Each number is 500 + 25 x the weight over its row's rms, rounded and kept within 0 to 999. Layers, rows and columns count from 0. Numbers have three digits each. The size before them is the row's rms in percent of the matrix's.

# down: layer 6 MLP down (transposed), 384x96, rms 0.0684, rows 215-228, columns 0-95
# up: layer 6 MLP up, 384x96, rms 0.39, rows 216-229, columns 0-95
down215 099:534568460496505484554538518501537516526481498496470495542499471523470492482526501514459513515478497492514501503525477500525488463484505482488489547489461508521495498541488533506465476543484488513489477468502518507515513531508482482494540510463499501507516507466495496459534484528461434458
up216 095:527511478516511537478492508487519485512481515464517512480505446481515492498532462510522518491463472492509493491486513527452472474489490487466500515480554515553480479473518513505513503492522558498539496488556528496535477499528489500439527459501495527468527489454462492512475502523516542498
down216 096:480489522507521472461502493505479449492513442493487489491493554491471473524429509493498528508502520525520474533531512484515498566522452497535493540488473493491492501525504502520527498477511498519501540488512505467451512503519531489479501583510480505475462522501498475514484508483508483495
up217 104:537504476508486518503515527512523492500511512493482524510542477517518477459532511459501542527430505510468496506483508499463509503505484503452535505489517498521534478492499476481493509472508478435419509517495561553519525495503455503494496505523483510490491484477473513502510527537515488471
down217 101:495542444535522499486498515541497481512504464526558488536497510514478501526513486497481485570490460487499479484542469449458493521487512496489504530512476499495521524529523500499507507532517463512485487470461494467520506532507530504500545537441504510443488495491486482494507499491520469491
up218 093:445480492498482502496513489508502478479476518474547461522505515490489490532494516492501472473491484489506554508520551529486524464483502529433491449491498505496516501526514519485503498481484482546561515497476520509513529487481495526454498548516508513509469467465491489566511527476523495531
down218 093:519505458474505526446495518491512488467517482521510564536534483519525487512475494490507513516499482525517447524483505462496459457506460499491532509513466496490557491499512519523450521530494491488486481468527453482514491469495486523518551488516560489482472521494500480544499501491520521505
up219 100:529480466501497467495477494481537523534467482488537452530476540513506503495496512506459475532529492529492507536507526471505498527541516520514479432485499470540543478518501459529439498479519515486472506550490506508511511481510522526500519511521472483486492455531476487491481484505476462515
down219 104:489512537490517491507551523486546496527458489474496455496470521529487524501523506489517451527521537510552481508526507483471563496475459504479489535468513501483466473532514492466491474502512485485569512481500519496489489473459464468505510506503522480496503522469519465514544519504476504486
up220 113:528487484506485512526477523479477513517543482472550509488491521515491521574519521484459433545493513471465467490511454467514504485508541537479495507520524490509488504490482512507485521520469547503494528507510493519475501516486528446514505486497524478467474528498480452493493468541504490478
down220 103:515472489531527445493481468536518469464488490481543473493505494519518502520532528488533514472529542502505510496508454549501532467527474510524498495513551479484471469486459528511491484515507465461503496489517500527485463477511484509494455512520496518466503532497492541505489466519497571496
up221 100:505536477489474507499488526468466482528478484517482493534506456507435489522475496491554522493487502505460512489507510495562536536457523528497500483450528523478478490490495518496529502519469508528529520539476482517480448507507555508424508502515510488489484526505484488502508506523503498485
down221 099:492516504534494490544500547512523511547494462474460517489506456494513477502501513538488480525521545476490488514517485515514473526517454467460522521479468505497542486532533462547535490500510499473478461454473522491497470514456514499513435497505503503523509468507518490496466504521526492523
up222 105:500538483511515509510530489489473478514504520493509501521511489509411495587459494507481444519474494489515501484507515501502510535542516490464521498494466461523485508486508521546485513496538492438493489506499501514453472497482537513538484497511519516509469510522505501500491479528503487446
down222 091:525505495512477526467512516499506473481511528516490491502462451500555518483543467506541502530448516507540481474469482509528501515471503494511538487453469479517510482499509487567473556481488469487493527485526484467508503496498460473532482519514526529499504477495450522527500452493515508500
up223 110:528444472473532512502516516486518533506495492512519520523498488491497482510512447507528518486488535490491505500501467472516450521506479501527518539524459476500485528497493536482496477494520491526480516486506510546511495523498464521453470440541522456482499444513504521532530524457460517533
down223 100:532469511481518488518498516531447500480507461485476491502508518535451488477482470505501465529466464498479560502489465551520540504509482529465494521478546502459497531527495514501508515493454500452501518487523478500516547481538514537480529522474521484508474495489516503475504507523548504484
up224 101:509467526508501512467497454497501501507495500486532464535499467501536539559477526496490506514475527490516516495521543475482499519474524463486538516537447474503479497521509517504471450492530496503490464491527515505466487503525495568536497520472498522497505501526452483514464529469504464464
down224 105:523520544515468487435481492494470487478490466457517526480498526473494482488491457501531539506503513525448479495499491504499575487541466508502516478480504530510498531479549464534501489522466491525524503468514489533502497493513497510504515519512491498539463433521509515477523502499533492513
up225 093:478468519462498462482517485499507488441486532543520509531504470492515525487487521516517463489516507484496478559476483478477500483521512490524503513519485510479561536494515454513514517497499484456525568505499483532451498504500527482532486501523472512471522491435539524503508494525474492516
down225 096:493502464495447507508525515503565471525513550522496508493487510542530502462514524524494480510511497489517560488464508484507499515481478514459438521489496518540499501512538467517546498494493486538485455523521492508503462462501502539489471521499512495485522495467515442491463472487493510487
up226 101:499474487489493469483509525490547510490443494550503517461517467470535484480508461518461488535504491452477475454495514534518512518504545510531478532508509515454480533443537492498490514473483524491496501501514486514508512517487494527501555505461482468525545494513504496509523481546510513477
down226 091:515498490499501513502475459454477501513537544459478468532476486503542568537543518538503521511502465497451491498487484474502516483467478480525501451486506486572520520500499506503506495485489523455473504550473465496498508511516544513502500507514504491474493480532483490519504451497510528489
up227 101:523474522506466521496479466530519477544479498415481491517485497489516515520529470548525502525476480493512497478514549519525525498493511564503504448506505471486510499493523472521468483460512495492528489483492523510485465487532512498513479437476517454497504551493486469511510504513526508516
down227 104:509525504493524456523508516475511516496558484502488564507476505478492517539505507543471461498521515470551468529500502510531516492516488492530514492484487476524489482466482458481498494479523479520447485536548466491521541499450504476464502543450501516492464489506472502477517488527489516504
up228 093:470526500479549520501486484549529490529489505510466434439495512493486500532528495495479522493514510495493505483535443512530480470501492520429521481523498480447513482509524518486542506503509540509504509489533489516503451533492503502524526451503474496525483503519517495482458488536488506486
down228 086:512516493499490578496481500504540485485501507477491569520492521508547500490500512514510504527535541509511477483461505469484529477511484471525473526519513463462460439506514498436492529556502495491471512482468507503472503510495532484507488490505507503511512512473455485512530534483465476495
up229 102:507492481500486473472483512499571500500458478492491446500571452485519475481487526506506498540473488507519499496496488497472497457542509521522463524488491493495482518512478505485499507498528538503507505527550510521494482488523471551472548516495467508482539483470510432484525497516523510520